{"n_layer": 12, "d_model": 896, "n_head": 14, "n_kv_head": 14, "head_dim": 64, "d_mlp": 3584, "vocab_size": 32768, "activation": "squared_relu", "norm": "layernorm", "norm_place": "pre", "norm_eps": 1e-05, "positions": "rope", "rope_base": 10000.0, "rope_fraction": 0.75, "qk_norm": false, "attn_scale": 0.125, "bias": "none", "tie_embeddings": false, "parallel_block": false, "extras": ["capped logits"], "init": "uniform", "init_std_qkv": 0.0197, "init_std_o": 0.0, "init_std_up": 0.0197, "init_std_down": 0.0, "optimizer": "muon_variant", "lr": 0.00621, "lr_mult_o": 3.0, "beta1": 0.93, "lr_head": 0.0046, "warmup_steps": 200, "schedule": "wsd", "decay_fraction": 0.307, "decay_shape": "linear", "final_lr_fraction": 0.0, "batch_tokens": 131072, "seq_len": 1024, "doc_mask": false, "train_tokens": 1035000000, "steps": 7897, "dataset": "wikipedia_en"}
Each number is 128 + 24 x the weight over its row's rms, rounded and kept within 0 to 255. Layers, rows and columns count from 0. Numbers have three digits each. The size before them is the row's rms in percent of the matrix's.

# o: layer 8 attention output (transposed), 896x896, rms 0.169, rows 419-446, columns 112-223
# v: layer 8 attention value, 896x896, rms 0.0644, rows 420-447, columns 112-223
o419 113:132161119171093096120142127094110112154094141098148121109128089126126156147122156139170152132132144118153066083103124126113109151149144147136098088167117104154115144171109102153102151135124133101054127143128164172123132157098119116139126123101116138116114127123159135153149170128086077067143163156119128117152113148084102117140114110097
v420 114:174168108121122151119144113121107128097159099105124144074172168099151110117095098126121138153145031108115182141114100140115147130146144144124120146149111083138150098154125102164127097153068138115143122141131132129152138145118123123127088123170145126155139120111143148109120108092155126076130122152106148152098131098139167125115101084128
o420 114:127112172105135161112113121127088116155108119136126110117139125132170138104144128127129094091114138177109098126117133141160153150096138112137123109075127119135172176159132131103109156098116125176133107177090123107142112143146127151143134121145147109148119151138097090110121106141085155173075132097150148107125121173101134075131139155136
v421 112:167137167144117130125103116118137104114143148093109148129129157153081132103102169133106115132121138171136132124139124151115170123108134117142163135150210113141196140148187118170089123112148134146134168122134121125101147170143138108110112124118122131102121119099197163133109104136146151146184109136136150137154128120115121178109133161097
o421 113:134096112121132149137118169139115116147161097124159079157156088107146111122124188145138139143122140111149121134113140110112133115124096123149102118105110182109108141088122097126155129153129129127120101164142114118136115097140136158100094132106102144112132165149166139109120106126114104127157123125146130121131105135132131153155134142149
v422 119:098137098126131121184151140157089112125171118102113161140127103135136113138091149159124116145128112172109151110137143110132153125139111148142133149148117120119150126146135126157158122116111101134139143139071107129093156132085114122118151106110156127098140127119110174141142140103127136143124108191143076129153079109143090135118138064133
o422 116:143133165138119117107100116092093120130078120116113108104140123127116149141154167095166180093139162098118152108159126151154127115116109107149146120123163152106143145153153166072139124127108107136131119125145165126128137098121116105096133137096102100156082140154130152113119109112096128108091124133141136166107121113115118168136155118105
v423 111:150148128134117140139107087113074098139167134123108117141117142079106143183183116180133145130101168140144081134135135100132157119148167123110099136140145110144103072107171154115117108098110134130148147102123141127126160161148137099148167135139113144127200127153107109096136091128115141112142107091152109119159164122134077104108146163114
o423 110:123154148111125087124093127140116127116098172141125131115163078146114105087116125110128092137146113080100087121116116081151128105123107110143125137136093156147119120151144161136093158150121131146114116142134081130114119108086118152102124123123136103116109133084129103115137140123115132087139174155104105130123124108086130115131146097171
v424 118:128119127128119104108115092169133121121096138137190139148118159155106139118159113117159104095126125122126117119114142151073104137168145084092152147126208156148116101105210119138138069120144125121128125093142163133149144087092130111111141129124110130170118156107128102120155128122137144120122096125162090131100142139107122121128119132123
o424 117:140155134090138141158109097125124122105193112114119110113095139118138122152108117116089115168108129094107109142157100105129122154103164158111110155157133176065102140168121161162104093097110188119125167155114126135053101140146133141164125116136108142097167091144096103116127160089196165185151134113086106110131116107101182153118172148116
v425 115:142163105141128107155145140122131113151112164107146093112156184130088130120116192142125085135133124143117107108139135134110165112164132138131133145091111107109130122122135134156138134114142109125163134166171147123122074095149112145140095107117110100136091150127138125136139153105098135107128163119139144081090166174117130086150096121115
o425 115:099088139122124132160101161147135104115111112125106155166098122090153142127060117091121145118145125164119128136169137124103147151141117072135138178146096121122135124135125114151163149111160130112120142130132138137130136130137085129133147151135163156102140124178138079130149113135145133162097127117112125123101127126123140110156151091132
v426 111:084088118110133147123132126142084141103090145164098146142128099136136167125120130119102179134086090093132139120135116137119155086103132181163093091123111110088132129130111151136124126165119128197110103147112099093147143104064117107188139174170118119118133109135097122133119122126145146126098117099080157109143124119133121116138098117084
o426 113:174144101117147138120112136141145095169132145135099099110122104161136109141132158089156134093118173168132128165107151106102109147127074106169147126146073158167125125138136123092119135120111114140112100161163134115125137135153179140112128162121117127053059117089115148129101133151117158130115091128132089155119168100091163115131120124173
v427 116:105115131136129164147137134088156128131140128116107133113050150155123106146139128118158094112091137095127080153148135093156147147125144180109113106095129114159105089128150123161123086198112124127127138138074116070132081116125156145156143161104134139108131098121124165187158105141127108162113145135124134143130117134124113140104119092161
o427 114:120171154105149126086091101119109154136134071153119119164152132180152113123095114159126139126167107119113136125163114151111120142128101089109115144145130184126163161146133152131125171081134144125119093146150111152133140136129117114092124152149100188125142115150133106128105126143154169060160085146149134112125135122155116096169176125134
v428 113:149135118117134109105093151166132155093150092092159131113109099156110080130075130105114137156121090090116110112134136146142129162119113086133167131147176098089135120093190099131099112093157112095132110171107126153153133144128103145123101136142156123085106128137133130122098128165108151143173098126123086125144094089127121122088128177112
o428 111:129158093134192133139101133113113079150130183169146107094142126113119147097164126135106123139075152113111113113148134138119107124085095161128112103136152173178128121124104165149108137068106139155107110095121147071101134125138147156077130104102121131134166111130158139101148158112155131141154119115127126148119115146086110137138164127085
v429 118:138139129142120128119116134127140127166099080126120091121108094120134118145176111113125121146152128158180120109152113126110101135148153143135136112131118113159116090128139110152125132141147060187111140115119183156085103116166165129152117132115124094142158116090125147141144165098141114129092150097135098119152137139123155121137127078129
o429 117:125166163127121145123101088100118167120124069142103138163096150188098151112160159145194129144133098115087111158127115161145136171118138076154161132104154117124118084094111139127103123115141137086107101127144109126158159126093109132127139095134149111169148120145109129102124150092104104144166142112118121136113104124135135074111168131142
v430 116:110152111129124160139130130152137129129115180142124133125143122135139127140116126084125126119126129108124162104121150147115132116128118139085124079159177164124076120122076127145119161153142127154158081104145152065106083123130108124139143141122117124134120142126082162126134091120105136098167120125177131107111171113144146102160139148145
o430 116:115125142178144101181147123118118094115098085086077107136099114133134112127124115110170124170144124142139118120129110120161103130128037082155107138116095099122150124099144131153143128126091139106128118157112117119109121101110109138135139102137101154127101106127125100133119106139131142115119093104113136156128111140122096150134139158137
v431 115:143152106141152116133146111119112115167142160163156128146165111096128155110126105114161101129126150107094066109114151125134139110127148133123087157120119178109126112138138129132135173127153108112080145097116148117155105123110149091082138138149105125131119159152151142121172141097163120082174137126159092123126165141154157121129143094135
o431 115:133144137118118134099125121108118101143117142119135122094116111102131152124147166131148092140174111153131182155101099097125118129070125143150111145132095096110163148136131147108115091138142096093119159146133078094086136129161133135142148107129095166133164148087107183110147111135136121101126154139111114156128121108142149103146125135128
v432 112:122122142103140098150152128110147155165127148110129119136128157106132132150147159144137125116134106132095106113167178081108146110114113094099123115146134091114116148157111151125154145134102180140179126090094112085111075053128111154135149107097161155126095112125116134149095074102122181126149133136145114106107106107087104173129144142113
o432 112:110151136137101139176096135102142141119083095154151140133090108174146087132107126071100133138163143119128133159102129118164163141137092118092137148122124102132144094156145149151129155173115124097161126130086133091140134093176157156162108136118119136164128152166149119102142161138137151129143162135112108116110134112111134135087129137174
v433 107:097094143130109133096138094157154144128092137122088142156078074129073122120136140157137125087156106131107103143127131096113127160130115138092101121136114103075157104144137152112112172091109122140138097126136145103105122091115125168155137155124119148137111115136130151116165127090082147113114158122184127108113189117154133144142157131077
o433 110:159126120116100104116142187056173088130167126115166133159074153124141143104089132059135093127124135149139113092146119121110190158155094130145114108128136144127122133137145139143121083134114127139101109074173138149174127173146121133148131154099136140119129148108098162096136134147153123129139071126094167162105092124089137124131108156129
v434 118:128127090179103140127123141117147149110178142131099130105190138129133092132154150115165146113153167144070109099111089118109165114160118083110151140129141107091134150140114141122136154141153144154129109154108138114149129134140131134108096137157147102128123136140167136122160139110124104146148152165141131142110175144153125143125136138124
o434 116:155115162105098121108144102153128110113092153109163134154119092139108115136124113113122150146151126123139122110128110129121097127106155158171091128128137136101142129152185155082148127106124096074142148085120148112144132120127133111151161120135141122106147153143109109176085097170175185155120117139136137171104097113153100103098103129100
v435 118:156087129138131132101085129109115138109097118128129147121142109144148097151099138073157096136119128135122099122109133118138157125112104200155135095113138122129098125090136152134120150148130142142105139117121136135144136156095131124107126099161123122116094187158112092144143148095147121081108137145138178135150135176124138067129106130153
o435 117:145139104111126163059126154102095092108175124117075156063121123128124110115172117143112142122127152107120108120122135169153111106191103068109126188127134075101104147131153101107150170163177136137148137099125117111098125158171147144132117108106120145118127109110094142136166119128147093142173115116127100101148128081142154174127153113121
v436 114:138205119129084162142147127138109102122107162125118112122105128101138118134147100143122156160087130126130158130093163113160157111089129124087135086150110123169091177116120111120148083116109145087135160103152120136097107139136100175155104130115152128122120109080124139179154141123144153136116130089136117154102133119121114102113156167104
o436 113:167081106136102172078135117129134171174108091134142150120090106119115165148159092146122125162135100139112138143141101132158089133168149150164134117122144106101134137158119117125103140105142161117124101127131128128130148077092161060100179113118106101149121170141121116152108123090158179117134136123098126125083087151124128102154142128138
v437 117:126142119086158108158125126163124122073131131126126101127153141127106076102141119105158118127097075157141128114141145109155141151081168117130157123113148114123140143154099119118115163118144125125145092131143119150143147118088102122079108161148152146130102141152141123109109143100092116134105119147152115140138150099148068156123110102134
o437 116:131119150164058102191156108106122073096106113158164124148097101121125157176124123140125128124121141136171154126151071148154136133146113162105098181145112168098136125124151134116151124160168089172110154084114132113098091125107147143091151131154103105103155128148145127130144143121123121149131151113146112080145106169173158191149106109119
v438 114:136175126146116147136168137120186129089058082105122165134113091158100092129092123109129135141165135075137121110091109208092119127097133110138141183134105156112098108138098120122090139113145141094114159118171106108120123138098158180142152139146148120134129136114132114129108155090142155137141147080146137100111106130117111076108139114114
o438 112:150076149141130139111120150130103136157138118138133105124114125166150127143136137132110132107108131124140094133154119102127110123147114151095146109160156083106133168126111080142165136138127117167133093106136139134128117128144088126159115147117099141082131120163102140145113102164095133122120099132102091117126148139174115142133147150141
v439 111:106113091112116149132189153122208125149133123155140118113091119114131133095142115157133121144079158067147114143139108125159175154107135146115137141113102127107154162096141122145122129105108150119146161118137101050144136112092143105114143132086067120142167149158158136108136162132151113163130125135132088125129119154162124157137146112107
o439 111:166129166104106107179106124165112113136157133183034129097148151164126119117145081122103130122172094117102171117115129077128118070098158130116141103113149113132112096133078112095103151137162171120132094126109132123115123112134123130118106153111136130126113127122095159132159142153129131104151169086122096120174122149116144113097157137134
v440 115:090146111107115154143106167126176133125148120073092140117138170173151065116130144125147152140118097125161146124104126096121155112185113146123158141141102140118154097136127143134108119131125123089111189109137135188148152134148118116122129093156100112139097147143127099137122138054127131124115128155146141163125141139098130154124153131118
o440 114:109111139129118134094073153117133140143125143181165171128127148093103119187064136135080137096141131104171105145129084138095105131111147098127081138146117114139160176134109061149168095126125152104087132125141117136092128171134106118162133168148150114110111132099119123140124142196124159114154155126166145100156101133170064138143139119143
v441 117:076072146100139149142107143148109107107158120133120119129157131137125163128122143136139120114107130128142133113106124127146135122154114137137151157120089147129100130152123131141113130151108164130154107102162126060102142127092164093099118169116108137132146127179109141119126146160102102088064117139167100147109130145119105145125105156139
o441 116:132130124136087129137162129102153092120155110084131151119132109136152146151121101107117131147104135145103090118164120155104103097151142133079138115110138094083113158129113100130134140129159096177146122153104142139144090167143101132148154134149130143100120145119140084116154133120095143115130125170086170125130161075130160129150116114138
v442 118:132105076112115124120103143128095142114119143145108096154106161155121125126109132115102099122110180117101132148131099171108155120154155111141121154130091124100151149093155113129138134156126087106120093124150106099115146105151129188134101146134133174101140154151124119125120123110073120103147168093159108153124118105156099143094167127089
o442 118:142153100121171174060141129096168109114166095121118141125139116145129152152096138136111147153119099142083157090137167091136117112114094166101127141152127120160104069168172140132109122132117087134134161177189061119121132131159114112109136097147136142101116137118109145124143112125129132153112131133124117116107106146130128154125102137156
v443 110:115121090151141129149124097100128146145116089129124062122140106120117159102143123081119114110092127159174145084140153074108170139130095117151132098163132134123152114133118170105136141134125167104105132104104138095145121121143079091166131086143112138114153098100128153141127098120183144148109101088110144108119113145068142144125103153101
o443 110:136165150114123165174125088145153163135128173126110114100144161122137109152131090137194141148121135130137151139175116121138108146140142107123097102101148144138081155152145115176125144087105150141092116129116088172115147114097145194168163124121137137126123128152142117144124099140148124087166113160147126154156136100138165125137140117168
v444 107:124084081118143106117149111144118119132083134140180126168117142184149172091137198116124105118104133129109087119137120153122101120111134109174098120143107113149141125173145119127132130151132180156137136185132112133190104110111119116135146130144152134124112088127183186187127138086137163131120092098102143099153167118133131175175117129148
o444 107:124095119121108132129116141149077169132137110110107116124108122103137163131113118130159150166137125129134119146123141096112130156127104156115112150144129131159113114116144122158120125083125077124127161160119116128064123118154153139147121119095128093137146099143150133126104109146105148132150117176120130139104156170145154125088067133099
v445 116:145126123140144129165138103140098125129102141124157140145112168151137116112156130153140117138136137119121134080116146117131126177117096171137089125108116106125129150068124166161108110075113149123109097120142130137101129124161090132123135131145147093137138133119125103106129145141132141154156118124131138126108103136134160140146085168143
o445 117:151133064130130112152122147141170165130122119106162168139147149100146164118089090128110124140118151128078114187080201132117114066108146129150139164099136122150125087138117114137114137141159143107151100146131135094153117153125115150098126130110138116114119165148100135115166139097125145072140129149096102178178143130133145106164132156096
v446 112:177118102111135154119143139127187127111134136129086172171092100107073118131070120077134093143108129138130151148110108109149152112125105150168158156134117124104127107113118119128135162111136123115154117110092129136119095125142165143145092112138144147156145097154131117117120152144072141073159143159110153100199110119115061103107122141124
o446 110:107133172168148126085089121122103119161128142110132119098142149128100137145153122148126168111156140089096108106177100148137098123125179110130121132140149147128158141128191129145155103140119113109095124074139129107155166125090148126136129157082115139160124110141149117092091116145144079139139091169164137120132105155095150109124141092153
v447 118:126091146106166172102118109110142126157139101143144162118091145116119150118168113129083117127097118093082118104149154103124115105127159158088096170141142096120185138120171153132127133107093120131125084125086119161131122140103100191139094158122110189165087138123137096144156095096157137120083130111102118108107105159077125147115161140127